From a checkpoint of a small transformer trained on Wikipedia: tied embeddings.
Each number is 128 + 24 x the weight over its row's rms, rounded and kept within 0 to 255. Layers, rows and columns count from 0. Numbers have three digits each. The size before them is the row's rms in percent of the matrix's.

# v: layer 4 attention value, 256x128, rms 0.0814, rows 36-127, columns 0-31
# o: layer 4 attention output (transposed), 256x128, rms 0.119, rows 36-127, columns 0-31
# q: layer 4 attention query, 256x128, rms 0.103, rows 64-151, columns 0-31
# k: layer 4 attention key, 256x128, rms 0.106, rows 64-151, columns 0-31
v36 109:124141113108100117165108138133142104091149130142150133157143131090117161099084095107112086167147
o36 104:170084130129135136125178120098088124135116144112141133116142102117119101124116103097127134122126
v37 113:163092137142132154113120139165190105113123092144128149154087111147102157112134135125099104131151
o37 109:146145159138145141165119135108129120139120136149132114107111115120158099096079091126142130132144
v38 104:112095133137101123156144191179132101133136122160101145127113131131144148120167144160130097137112
o38 104:124118077138094145147082097110136167186103158138120096155129097127120145101095147092146122130124
v39 104:134151123166179131133108127148108118126120107119107148092102147185151125117137105073143108146182
o39 112:104142152124114122126158102158154108134141139085111101121112108121146111119141146157125112082142
v40 112:125124152137109149148161169121129105139124177163134093142131091117082149151129155143164098097089
o40 107:119110142075141120138092110147110148063133131112140143145138145128154119128143126119099086152139
v41 107:133123126095127129152156132101150131111165132109125136176144110122106134110172133123103111081118
o41 109:140092126147116117111131116070089146162118125131140134102098146101124117132134155130111130143118
v42 115:155116117142091089111132157095117069122129168149125113133118104185131175168161120110124160152085
o42 116:115127112115118140117110092121132137171135086181111112128141170112193089127124128114063097132163
v43 109:125150129120167166133085140143141119139156175138146115125129109127132112108087108103100177120133
o43 104:128101153160139103133127074129156163109171112150121145091161141151098111162124142148121183135131
v44 113:114140130172151101095134156137132149109130103091170165153126149079094200130116131115149119122153
o44 121:119127126105123166154159096108135122095173128083121141108095131065193100154092086135162148109157
v45 104:160158131122151135126138137135135124143177153121154129118122118192154134115146098116148160124144
o45 110:137145140163105093129114114136171132148090104158129136131070121115092119126096105142159128133133
v46 112:148146139160138166162122156128116102124151148146123127173148098119131129103170159136152103161106
o46 108:139152101132089120113111080137171130097121124144129150131092126171111176140130181147116112084145
v47 118:129132175162135111056122140106158170115146103095092132097157095116146093149126098118130126115161
o47 114:141109098078146139119136166122093093101108168144155110125079153146145157122141163122146102117136
v48 117:168144167152135051102136144136114101102083115137104199088105146163184135098183148111116108112157
o48 112:097149140112103135112111097138167119114134153168146114138143135120107082107154100148165142091129
v49 101:164127134128110112144136169164123134159125142122161115088117108139084170152121138092143098121108
o49 104:105117071114088140132113099126196135070102116118118168129118136108144110101100108121119151190114
v50 109:098138105118130104143137100086105114131176137089136085099123163171128113134154133128128121125122
o50 103:161141155135094133152157099155144096128113179107118114115148099129156109135153108166133105098107
v51 111:134089160095117164181133112173103122107110132110109155124111157146077119157114104128106154141110
o51 102:090129129154134141069127127141056143143067108132141111160163103128179103101124117156088165124140
v52 104:151105097143139090124126111152113122121129098123096107147169154110115108134119145068062116164173
o52 108:162195103166097157147169139118056150081170137124137165139131139154149171162146100167122124157172
v53 102:127134132147174132114153110127164141114091167167122167114120150094131111096148094126107182067131
o53 104:124098102134152129090131133127154111129140119123145141098128087151124110122117159131175125131129
v54 112:143128096133130116090120125164091123099147147075141109141102141123116083131151136133100127134151
o54 111:134153144113117107121137138079093134153086097116155107151126131148123132053113122098174139086116
v55 125:111135110117111113139115147145132112123151142125126122127147142100118110173153117100144160142140
o55 115:135150140129118089133130131113131141151119152102138090123147174121158135147115087138144115125077
v56 105:127139153151133124155136083179120134154094128123119100155129113110132140148072137166132107065150
o56 108:117140124124142167137114109127159159131156178110151159099159124178133128126106115145149175129159
v57 111:135169124120137143131084081153116110104130166154121126157137119126179157133111151102131122114128
o57 109:156116160113100114130144125175127148124170117154131107126149133119107106132128138160143183087134
v58 114:169121121088128142183124071131144101172086129167055145143110133151140109112165118113142160114156
o58 113:103188115126173089094115118156192127157109146145134126138124138143108186120119107130124129101140
v59 101:137098124132137149118155125150160124167131096101120108141114140166128116094131144144097138145114
o59 104:144131126136189121112128146143130139138120185167141142140128092136115117135133144132085135135066
v60 108:109148076139116108127104118138046145121152106165150135164123138114141120135120148147126119136134
o60 109:121124114132102136137114115174119154102155172100138106150135121119096151166090121112139149104142
v61 116:122124152146103127099103112092137109138117071135156105138143092143176096085154121112109151130150
o61 115:133085069126137104102141151114144141099162167153103159113117131093117115108129117067137110135140
v62 124:121158096138129130116152122133141099138133118115101127102102134099129108107082126109156088194119
o62 120:141122167129124128120153138139115068099124127109124081146128129101079122159115117127139147103116
v63 119:106113067115112117149142112114101135152077151139161124138151119118133086128124130162154164136122
o63 118:107165135144122121102108117159134120144156106150156148132134150136125187121100113096104123157135
q64 098:175140169147163146076114142131140111110122121136169153121143148109104163094150095101105121121147
k64 080:123110138132135163113129098116150120123156150139124153159136149154151143155123092153115157113161
q65 104:136146080119105085100112182121120091135135124115161120150162132136142109081133118095125122130119
k65 090:151094106109096132168086097149146121155150117117130132119119110129119108141160063128163118134055
q66 104:120141150151110107139147102129131120126134155144124116128147134131124119118115148153122143146070
k66 116:119135136146164115130127151151098137143111130146143110098144109124106142129116145159125149158152
q67 098:128160111102141120095113137113140139080087097144127135135150065134129107133122133139132144130099
k67 110:089116111083182132138135114159125113095092129144153127107071150132149093125137148147141132144088
q68 124:133151127094101107089149139118112143127134118132163119137137107070113119115122123121053153149152
k68 119:164117115123154124141138126127128088147089137120150157192097122144114139174135104105114075091176
q69 098:131117145119146143109114110134138148081118165138084144147068113113147102106154137103128120150143
k69 117:121143146095136132126116132163096115120127099146086117092158153134107118112069145169156148140103
q70 097:087142175123136108110124085152140153129156145123099087122128118073155102120125154106120159156095
k70 120:120140103143144151124104139149138101108156113117102091100131111122127123103097162128140150171149
q71 104:102154147156094122146155164086133142152119102131116108130150103140155103090177114134145124099108
k71 113:138148110139113103115146104121134103149158162125152127123144129159118121141130109105141115150114
q72 101:109131112127108140148136151124084101126092109098129148154096153169087130109133131120145074122175
k72 101:154150115126128109141144080141138176141129129136097150147125121185156143113071151102145162101140
q73 106:131162111175096129086115105127134133123139114125128163135138142121129111084092104151131131104139
k73 099:143155126166113117147120118128116104146135116105141131143137110138155135139161144158109141142141
q74 098:115134116133159128135102135126151158124106145147153115160146153137145158120160059134088141089136
k74 099:128100138128118138152162173130156100116094131138148151155157091128110114133165127117134099121141
q75 100:124120163155103148116107129129102137141117121145092115125154151146164134153123153163120152108094
k75 118:136143115174062128097166138091140105174144148110153139137118118129139136129134118138088113137159
q76 094:155150120129056138145133120136192137136147148139123114105085107135121085088101109144123089137130
k76 116:135134166147141144101116146107114156144096113141169137142156147163164152114145112163152110088154
q77 091:076096120135107087139122118141105130088133166115117142133125141130112128150092144116115136108106
k77 092:106117120146127145146126115124144144130091072137205177129189176141123158129120131134143105083130
q78 095:164130151138131144168133133157111122111115186136077090104112105180131123077156135143069133124146
k78 086:121135087105119108069108133147106141190157142136141145121140096088120120155158162153156115114109
q79 105:114118122108096108141094123103111128130116162090108112116121148108090154159120076185171160125147
k79 100:093122144132130091143117107123106171150094128123098156136127147109102125147078149145148149120157
q80 105:112147111110126125104158147094106126140189164137149121156122124129080139145147094142127070163109
k80 103:134119123093116138148134107144100120155131124086127158114145149187148138091093135110134140140104
q81 096:096135125125120084106136137147130138132118118137155086092125112134170101119127123079101115140091
k81 094:118176123124113135151138169156143132136125126142138112139155110152087111130081128152136120133087
q82 104:143148134135109111110157108112084149133087133165126146097128146137149134117166141124131125127162
k82 095:104124148131148096120146145109137119133154152124135143145072118111053131179131161154130099130086
q83 100:087118118136122116141110105092122174158154152125146135072119134159094149138153094105098152092133
k83 101:113153118125149124120142106143125112166157100143124127130135150143135091115115145116111134116145
q84 095:131098094096114150107134142203115136107145146091150138164100135115119136132136092113116178187139
k84 089:109140158164142174141136122101121124118071138124152163150151134125133129132091100139190119162122
q85 110:099161085141134159183150128112089112109149109120133113113107182113128093172153122134132137136109
k85 101:112134060105135157120128138178130099130115122077124109131139120125135167154073150138143169122151
q86 108:141145134113161117150138164175115097137124123136120119165121084171137146094143137149126095119122
k86 094:113174180162079128130082127107167155105123138134129123134110153144146099080119157142152099149085
q87 093:115114122145124124146116132126166161117107120129124114160129134150130097146126146122136132138161
k87 090:146121106151099151107126129167161099119125137117147181130131140162139138130101117126125137085109
q88 120:112127123141110096115102139143135148168154148118116147146108117144114165145133113114147113125169
k88 119:174111122149128162120134138116170120135143088135112158134163140119127132135148127085136151115175
q89 107:123151082122099135086115140099106121190075119165154164151109110110122145129079137127106129182150
k89 096:102141118131139100174080142138094131145143152178135145148147156102118135134150100134136115121129
q90 098:129147119118136097150193173112124087111067113142147150076148133133112125118095128098109131168098
k90 125:086126132116132146141128093126135133133148137104104143149143075108137128135100138163111133125133
q91 112:139159115141085147140107144065064137134114096150133119133158134137141128099160139150110095150138
k91 094:121098112137076168145119131131164159126142163163117124131134102158158133110186159128191146122123
q92 104:128130125127140140116121173111126114163168151167152094137166113109146163107151096113124151124132
k92 110:084139138181123142136105131101120179162130070146129117151124082094124123145153097117107092115117
q93 102:129139136122131133098142126118154169110142166103091134169137115150155127134099144140136127141114
k93 104:133114110125128149125142132152140140120145095165105133153112110097186149101119160099091122101094
q94 119:130112116165089148178147103116141092113127174160113132119144095123096130127115126117131133178084
k94 102:135139103148140110140138161119142123109153144109161151135143111123161146103162116113152084094112
q95 106:081103161123130088152188133152157109071136095118161144107115128099150128152083139159087123145107
k95 095:087127112124166134143124169100156107073140102104140102115075114096118117124089164086133129109099
q96 101:126107160168163162135111079149101119133145132109107108122148133124115126149119152161117155137121
k96 119:135115133115124119098100121133087123116097093082111111107107127121114116112099182125134132184117
q97 103:143125126107123112142125155118108119149162096131142088144155149163127130074099114126090118089113
k97 103:109130162093125108133136149159108126116163154125128051133134139163160105124103135111174146149136
q98 107:136135107100104172139152116146164123133162143133083114144040124113115114184107119149109103110139
k98 121:143140102143122135100093169124117086115129101111120118110098124172131150129069141188130121115126
q99 107:100147110144067113108125156128102115179119125163147132148145107113103114132121083135129132085127
k99 106:126096133186123129104127132120150094158123152116129153153161169162177109138162088120144092091128
q100 106:145104151156165178124103124114102159177099120142145121166152155150124181120097139144116105101153
k100 094:146160094119130131092126153124125127119164135113127100110139113131142145148175148147109143193156
q101 103:109121148133114151081127161130130123079130096092139068119159123096107143148114135135134091116073
k101 112:120192136122130121095119117131124138074087141100131125139160116118165126166086118135135130103129
q102 093:116116158115123174157125133145099119084112115142113174156166125109112110160157122092162124142138
k102 089:131147147122134098151116128095133111116122153122108121143094121113125130109101082118138118124120
q103 096:112068124162146117179109136153115125129139121116123136120165134139162126161137143147096151106122
k103 097:112082135119076134194152123137133176131126103078122159100125119097097102144107092132121096172148
q104 100:086127114096128135144122119139112151126126146093131092151136125134123179169144079123184144123109
k104 102:122142162141164148124170110150072106134129162145135149108146115124104092093093102134169150115124
q105 095:128084128107172149138135127116103144142139096133137161089127190116115114097079150121147088096130
k105 095:113127146142096135114096061117132117136090103109116104130093132107116163114150177093099133142128
q106 096:126130153114165129138184113106111078142109129141140098085122122134142136173132179139149114111138
k106 089:122144112131138123162179161163119118109137087117140113137107123150121149121146110139114151169139
q107 109:149136133101092115176128150120132157120131108166141175156099073128118143153069118106110112154120
k107 102:097110106121147158124092155119103143147130117135124144122132125097139117125139131123141145120116
q108 099:108130191102155107106122183084133080132085088098123160123120120150142166106140097153161126112169
k108 100:160122147055167134189127179148155086132131124128122150120086134109099120147129155119130173181124
q109 110:129137112168163130102154155175104127150134134129155157112136130120124131155125097100114132092150
k109 102:102095112175124161127104125176163140139136105164089101140131132116168147119118145155142124144132
q110 100:123128159140107166145159127149084155097129104138126108107155119129153105146141143120111113127137
k110 095:115160138144125183141095171168130166140167124125174131146144090094097150111096129116117086150120
q111 095:126115084116142121090118127104084103131195082109118096113156151144145147113119110134121120129092
k111 090:138116122141158109154119114118170128090115141130159135127124136127132098133161081114090132161085
q112 106:097115133131180136137140082130127111131081124130136120137130105107124093150108131150093073103131
k112 105:155134147140075178132121157124136144121095121105127145121158144155117141149147129096171109136129
q113 095:153101106106144093128100126116129123148088097119145117148108138117127175144166108074152138082093
k113 089:124174125143084150144180130103151161123145162144104130183145150157119117120139147135117109125079
q114 093:136121167110117125143096179096136138117155143166139104138122118132135151063133125071120159134120
k114 100:106095145153169125150132071137083109121109119111117115115080108146124106098174114140124099075105
q115 088:110140119121118168160137099085132115141144141126126149091167143157120151097124160102081167126110
k115 086:115135124134149112103169151142149170098117145131147127101139095135131146173171119113122168117125
q116 105:106100097135133136146146128117150161147096165120108144102106148117132132137101149125111081162089
k116 101:148146085143111151111137125099114134137169112104109149144152125113136130085114170112127118086137
q117 100:126165074117100160129130168155127158149098127149134118093160129125194172120150182155116145096159
k117 104:073115074086153119152119134118114087128133119109081143148101085134086102116094150165107096112112
q118 104:134100134112136092154139098154149152126112131160152162104119145082108123091134141135136122145128
k118 098:088147105134172105110130139108104108128123119150146073140164147077119151105095127108102158143144
q119 092:150160174190151097101124130104127117101133140122142159175130142133116121151101126088100164163120
k119 095:125088140160119161128130080137148119168128114128162118113171137183104077126150147106107135137139
q120 098:128147126106131070131130110134160109143131110117100124140131137124110171146137163112139090096140
k120 100:114131114108104148149136143158102166159141116139111137110110118166092085129126140093141117153073
q121 097:125125092155093143103082141098127126097121099131166096127145128122085126169103115129138153186097
k121 095:128152146087155123131150141129117089088105109163126117169152103146116114107149131121154092067197
q122 109:103146127124107085171139157117131133080120161102121148106106122137121139118126097133182140130143
k122 102:164072109131131122202126108116145137133135145162119122168113167153156127134105139117166108109106
q123 088:122129110084117125117149079174125188132148144138115108082107138127169160157133111164147135094140
k123 092:192120152149108127143162197111113120138119136132129113131110140111099148112150120123149090164125
q124 102:185121167110118142106147104137133120109120172173117132115126111151096117141131125140122142150147
k124 099:098102113131110104150151165142101104103128147180160133147142077122123106114149102158162125106094
q125 098:161126144103145145149138119151115089098135097097119130134102114115113122179139137116072119089110
k125 106:130129108130122090130109124130115129135089147122136129135151127144159134147145129107169117182074
q126 095:160128147120112116166170126126149106095178149145103116137084109160107130160156173129138125083122
k126 095:131119076150111138136134110102094134125122116168123164157127126134166092103161109147157114131132
q127 091:103142107099114099152146166140124140068153143159140119130171132127067131093134106166147139145114
k127 092:153142139118165131127107134088119139115118109133147132105170125123169140149138103116161131094140
v64 101:138109090138134164107157152140134121087111110161167159086088153107143137104102141150168157107138
o64 094:147107128123131170141132111152102124165111130110125120135174128098096161106116146125127108115066
v65 088:154100164152155139125165103120107152120128147141135124129105133144142126145124096093147090096104
o65 091:128119186126162166145140138112137127173084089127087122128133117097132200167140100125166091131120
v66 088:145118168153135126104095125147125153134158088117106116143094123159090128153137124116166134142139
o66 088:135119159154153134107120123153109141159118176117145088118148134111146125085115138160122154115102
v67 099:159134133134116106120086128155142149189222119122158141121168101132072170121104139131145118121123
o67 096:145136118138113100117088107110101107137168131100136148156125148149115118084112126144097148132141
v68 089:159145102099109117112153168134115201104129145139153163166147181128123114115114180117138081139142
o68 092:147175133147137177095159127102133127119124151081123123138141181120106123123159141151151146089165
v69 104:171143144111112172150144103083146108154080117128108099132104179177121200161133124130122110123119
o69 091:121149146104131135115122131136118129090076090105164124137120129104118142152109118087164129161100
v70 087:128155106125104156137142171115181124089112095112125146123092151165102129135088122121112107146138
o70 093:110098107097125150144105111139129166103168093152126170116168100119155126090121112183141126102096
v71 103:143114107150140140123100171103117115096154133133149156107151147150146121105126181132137128124129
o71 091:118138114114155183082164131159107100182171154118093085128116132107112076117121146108136120108129
v72 094:127113105148136099133117163126134177099190134140153127142135131125134142080122119108131138104084
o72 088:085079140137180159096085106154157095099120163149099133141140097131117113107187142131124157122132
v73 109:169093097099116115158138097111120123123107173125155180122144097144155088136179152157112121162096
o73 102:136096121124147102116153137145128159123138155117159100132108163124139132165159136119121104175144
v74 116:120084118095110133094117165118156120160093113101119137134120109145122145148114158109118117135132
o74 110:101159135134094113109148121133141164105125122118174141125139122139112141126094161120153147157163
v75 100:146119070118145098139082157181132136106120190121145133129083133111149105107115131111134110124127
o75 094:137100066120157104079107132128078138118134093152167134174154165098122145141149137162093139127127
v76 090:160106158107125119117116096089091126118141139140126180124096091102167119087146142143114109138127
o76 088:105114139150122171093141176110134152142107100150122081132094101080147146176098126136122111135116
v77 100:136102094124148121084124130149127143094145152120111200114112092087088111128141094114163108102163
o77 097:150143112154069113109161162119101156169121138149077134151116159099107131152124092147086152133141
v78 087:114098104129131145130105138143102121122132110113119139153088138114122131106157165109136078111098
o78 079:161148113122172135104119110122106165166135126121141149146171146132094121137156137135123152132149
v79 091:127134090145087100113157094129100140136115176152125128118153123121176129125116145121103155132152
o79 091:113113130094140128119158099114118103134120142122105096138087103112173110120110158144132100091126
v80 094:156144159122170141127163128144130117089121096175110136118137119142149108125147141127155149134102
o80 092:139100144120144156128155138143129151166113141158116165127099090111123121123136157119119123098155
v81 090:142151148105131141120125117092129129119116144125149098117159149195117139176130133156114148165149
o81 084:101139160122135171156141059098111107137184144105178083114098145116115164146142119115149090136163
v82 111:118172162124115182137118109159174160132114113107105151092136103118121111120129151145115145130158
o82 098:148154101115049116112133117114119160162143117171134131124095175144098150104096109097137086109130
v83 090:116142175122123125136119157136165128133133141128135119162143134111124144149118121152100118133113
o83 086:138111132105127117144125157136099159105128128100120165174131106123130100118124156126162178151143
v84 083:124146115148133138129105120094120150114094129137135146133145089075140085136087130123121109172102
o84 082:166130133129130129149117104123158200107156127120117145149123104137124154108146091116119098136137
v85 095:080089121201110136102139150155148124139099164146122156101121105083097092122113118110132124117135
o85 094:093165096154086092106139106139102134170132099066115116124144143153123174119141112142125106115111
v86 105:089137158140084143102105112170124108167109138097131123109125111107113142143108127105087106090135
o86 101:109191123098080131118171113117099151123150161160123127150150141131182113119132146145158125112152
v87 104:113132150146107148135158120181119138106133141141113157165103097149111112106129140124130158145137
o87 095:117148133151190124142153160136127127182135134128143127149100116177110111121108087162150113126145
v88 101:155112134115107129152141092081165111125143153133127086124138148126062130121156125135143146068136
o88 094:103139138106110129147083144145090134092115063154117145099092143086090135122125124113139125141109
v89 109:107145086149128101080114122131142104153150124134106134109129061159126134089099119148082113136073
o89 095:120149143145119150095112136108131153107178095108099122123138125105137126127098111154103144111129
v90 081:052138132137110149104120098146105110116092104130115135121100129099095126119143095076106130097181
o90 085:088130107154127139167131111089143145182139123146110094118144143131090156129121123172131106154120
v91 091:119131152106124110153139107130074138103124121138163149153089125069123110149111124138147157096163
o91 094:097113131151101165148099129117135130187079093179104160152113098096161122112082106151120141128131
v92 081:118095164100141118126148096137146114135102087166133156101144128133185126116165132113132136148144
o92 083:139140109169106101139134075085161116133131097132125101100095112138152104154142180132140134182106
v93 107:092151120134122136143108133096111134100111173139150131129159177072101135153106124130117139119134
o93 095:140149130107139151128105076124147087118105136121099102136115135198150115145170147169129101127106
v94 092:130138128104111099111149112123110137106110119153143107135151081123175106099147178092140130106080
o94 092:146127175145194152080163151151123140110125150153114104178131120132102151177135136115103128119123
v95 102:112131134116092116106142180134072177140124144093104116180131136103141121116099154144151097165104
o95 096:174106176152179113110137151121169127141122124148118168124144088162164112135095106149136135138144
v96 102:110142163093092105139109176144148157117110132121130111137142091080128137106122155137122104150146
o96 096:158095092159101137109115122164146102149157130162117141108092121177089097095140133097137143137117
v97 096:155130133133102104138157146122133102123144105131145097189124139123115160122101115148139109115128
o97 093:098162125110135116121093121119148137084142086090161140130108084114131104099147170114151124068136
v98 089:116148131103093142107132117135141157106117149143142145129179163109130169148134143140083145121114
o98 093:152126079146140141152155140076122139121134155104115138118100109138147146120148120107123093156083
v99 101:143132177142165133091121105134091194125113151134101160126153116102121143126121086112058138134134
o99 090:111129134090136148113111127107097103118129137136120134137106138105159145130144134107103111145159
v100 096:108113131138130118114110112120172096119151111133128096095111099136162147096145123120144113085070
o100 089:168162138158094125129108127140077167124177124111117158145134146110119173108106152096125102109134
v101 094:137146112122134122155129125114107151141102163136131126151153101156132145133109148128086104149096
o101 094:123112135121141145109116112117143133162122088097142132135137081119130124123104140099124138123164
v102 101:140152120104148141106129099133146118128148150104129097136154148137120102100164080131134131088147
o102 099:099124083170125110128124125122161093122116094133092173085152141097073114154146157141138142141141
v103 093:134124151157168127154074132124158103169142141127143147098178094117175135152144113116118124157163
o103 094:138113120101083101162147182096124105107141131073121073164148174107117111158106173124116130156122
v104 104:117186140120133147129137111158129134101106148139150121120126122109109124095100144130152157141141
o104 091:159133096116111129096129119130158099159125106157130138116097165181127128136121137179144111110095
v105 096:141144157093136129120137077135125112161107119092106108125164139169125136155140125105072131131113
o105 090:130140125099155151169134124111093120151134157131134137115111163135146116144116095112127120146167
v106 102:095156141153113144090126128146107119148173099125102098162098104158141111109092133145111099113153
o106 093:121117106118154101133105115138155121133101125154172150109146133110103115089077129174138132146162
v107 095:121100093112106119155128142131142120096153092155126119098122109133133133123158140126119126125179
o107 090:117109142117139112169152142159117136083120104136185140148145132081105116165106111176115132158081
v108 104:127149126083111138145121139112104126144103168119142109141140170125123131127145090125124122129115
o108 096:096131159121119133155151115176122129096107117128123124100147122144115143131148104169149137125160
v109 089:136100120158149162154137163173165119110121097111128090164132114154124108144155131182128102151134
o109 083:145079084101134110194137129127109131100114072138124153118131073121085127130167168159150131151132
v110 081:133132091136111097134120127115121101107144129143162171113101101142097124127127110204161153129154
o110 078:090111100120121131115137156157156147141140137171156109137130093145120101131105106143110134161131
v111 094:097154096132109123136147151113092143117107171106142135142145146137140132106149125118127105130136
o111 100:143104126147136166125160108172134146155137124109155110105149137159114115174135113099120160114165
v112 113:112144094154124140121154174132144173120137152123099156147132082129157132129130125143152119114167
o112 103:131096105137177164104153143126147074147159091128127105144143165111072127110102132133134094104093
v113 105:091157136149113115092133146116088187104161157139120131149116123077121115091110145155128074121095
o113 099:178113162165193174102077129107156124131166163137092124151109142122129149139138125140124128077151
v114 091:142131085151056135121145106092121131176148149156120116137113139146154098134110144110138134175180
o114 083:134119101090164146106147099170158087104117083115135126119160119114135129087093149138114091132192
v115 103:074158088138095123124110168158110157133142109132101129161106100151142152125117111133129064109072
o115 105:109129149108183117070092158147112147121115154089110140149195158121103158169126111115155154127139
v116 097:121144109147119116134131108090114074115157100160103093123122126132145145106162104129115143114080
o116 100:124125156118168110133078133181122148099125139101163126095144102124137172124127113161115128121144
v117 095:149115114136112106155117111147146149188080102112131142134103131128148150140124127125128107139101
o117 096:129096119122117154128154140161123165176119106148139127123120129137141076125089101114095146122115
v118 095:149163158118107118096099141103089148095148171122114126127161117075145155157126077090120172134137
o118 095:128086143127165119118122124123111129115108116122144113151125157135148131119144105171092106087074
v119 110:124130094156084101116163148139118104131177145138117102149138135127115136142087135135199069110111
o119 110:146132136104124168085108148156115130089148102113118132117155132100114119097104134124123123095150
v120 099:130116174140143125175121156174102156125132115131143182145122111161075135082134112110131115134180
o120 094:100154094111109087062162136113108148149122113136148147126128118142109092135125142122140129152128
v121 095:174093078123127143149137132107135115120089152179148175132123100158079124133111145128197142181146
o121 087:096100087159151130111152095108137187159110106115132139142111179115106141147127174111133110120141
v122 085:136179151117114144159123142147139071148121176150134143131155118088110109120125108152130121195147
o122 086:136112113160113147146143145161125077100130101128149086114123143128137139102124146110132082148135
v123 105:167156105143157151114106156139144105126125150125139154130139119164091158211105106146097170128162
o123 090:101091099097113150163110090104091119161138167148184112145126148114149106128113111160138139093089
v124 107:167094123112097118148123172099097151136101167132127105132108155125142132131194152121123134146134
o124 102:129114174130134128137144133146139098133095143097108127163128131082114107150120148123159145103149
v125 084:145102108162137166140106109138100144099139170146155181083145134091083128155089062138098141164110
o125 090:116164128103128102115129115110168141127118138097149119148137137143158140101173120111095095139089
v126 102:122081133163120145133133160118157093155134125125110164123108157103119103126097134168128098146113
o126 096:092156133105170119113151127111127141109146123157084092103148174089139081133119160096096153183131
v127 100:154140140129093084090171142141084099150103118155118088128141116153125149141146142103095106191090
o127 096:122128133094161105127130101160164144115132140144136173115078105138114127118125075087130124110113
q128 119:072116112102130101123099123149114095158101102129122113117135089100122110139079102133135132130114
k128 092:110131107121143130170145150115134154104153137152091128104130116136125091115118181130133124134104
q129 119:108106117147129119133143111126119176129139129070151125110165124163114111141151114110162134097101
k129 105:115081109121160096162113139104114146116122135124123114067139117131125112114111171104141123111162
q130 100:113110110124132109150107128143087105107161102105126139120102154147095132168095112109158154144093
k130 087:120155109095114114162143081142146114105189126140117104148082161106182092111103128127109158152125
q131 092:169087129125148124128127152127132183105115100112175118122111194143128114142135117129136107097168
k131 101:155127146126120100155145128123138114113067155102182113164106148089063104109142127165116102149151
q132 111:132144171124133125115101119165141119083146163122119123117111134113172100140088106100149115149112
k132 123:118174108129153139125142118161163153150154144119154097117115113117079115122106169128127090173104
q133 111:115140150119089141121141119089090117115120124113159131157111139097122120148131204126148101144114
k133 105:098141103114100138125117143159067120113160137073119085144098165132129158134149094126131107130115
q134 097:084124147129140108119062082150103134130131075164122116152122124120135130107117127149116124131101
k134 094:067171148093118093123120120139134102129118122136135153155083077115157138106101138136107108157170
q135 104:120104117156113122173100164112161122116114146153099122159148101136130113125154136138114114117146
k135 117:134132127157125124134110137141138112093111132088160123182118143112156173179151117121152077144118
q136 101:165131144136120122148216106127098107121117132119104112101102168143126123095129105134134139121119
k136 108:137122122124131149155151156116180185159107116124147151143155094148114127115136109119115068090114
q137 108:143150089162107147120125079097126153134158147147146122099099144144147125126172125132151106113085
k137 102:071092123152123110108182129118122144155134129118143085119138130138090139142144137108088099108168
q138 124:100138140151102128115142113125109123144143131145157157145125109135149137148166103135104082146158
k138 098:135148115134131148108124109156127110147171136157126118095166135151175117163147140096122113127140
q139 105:130160111089118118128147147087129131142085105159159133100154080114137161126148089155089142094134
k139 102:162135158155158119150141124113087139150138130134107106147133158117133107085159137130103090125116
q140 099:127149119120149133127141168123111110096106183116088117120103092125097109099098141142107102126143
k140 096:139126092073104135111076142138142147145168129179173154127116181157107183144120121115149163120152
q141 098:140120081113102118146160106110124123121100128130127133099100137165140113144124121104148175114145
k141 097:152098160103152119116126157153095113141100128123171160125171126114096171086156139124103079097126
q142 100:186138120111086156149109118128148151120120142144103115112145164132097133130125133147116138108098
k142 094:107119149166125139161155147080093156128098112105152124086086096126124124113140098150180132126137
q143 106:144135108097139161104140158118069111174151132128173134131150152138138110146132106104093150152121
k143 108:116142131164077097151092112139135132134109122132107135141146152110128135116114103168130149114147
q144 095:120130121074131083115078149118075111125095146126176136121119092093125095125165171129115105116155
k144 097:100150158153080159076119124114164090095161103106149157130103149146143112140174161084154125134130
q145 096:107130158106092160138107104132093138133116143167097155119092136121153131138111096115118130117125
k145 097:085129143175125145097116120144173110153137160133153106125149103153128172121117117125153085170121
q146 094:110108129118150103146159161170137148135140166125114131113182132120161123130145103178107133120117
k146 091:158120152165084138142152125091132131143118129172158116138127157103124165123128110079147101150104
q147 098:138154096138130128163139126148125120135116126113084191119152100123146152084114138104143128138111
k147 100:139124149120147131119115117134151126174141096089131119122165114103108138118125117047088123131088
q148 096:123138105123149140105132107164153140124034143149111122097156125122118129125131121102160128161151
k148 094:132142137131174155113108205146143089179163120113084118149138108131138101112130096144114089104132
q149 094:098167113146075175132139098109139126160107160157152132178120135086089113076102108096118103158128
k149 097:148166166094116090116131136127115108068140112186093126117168119136128131156174178137138145084150
q150 094:102175183136083087096144111121107132130100114096125110137159133153109121147119128146114132120166
k150 091:147095127130128163141123179103122160134132159130162133127116105082177104115131150107117120140128
q151 096:135149146156095154130160113142138094126138112123117124103101129134134102087139078095135114136138
k151 087:131096085100120123130120115116118134143172121148115110137112123109119116114080191088144158101111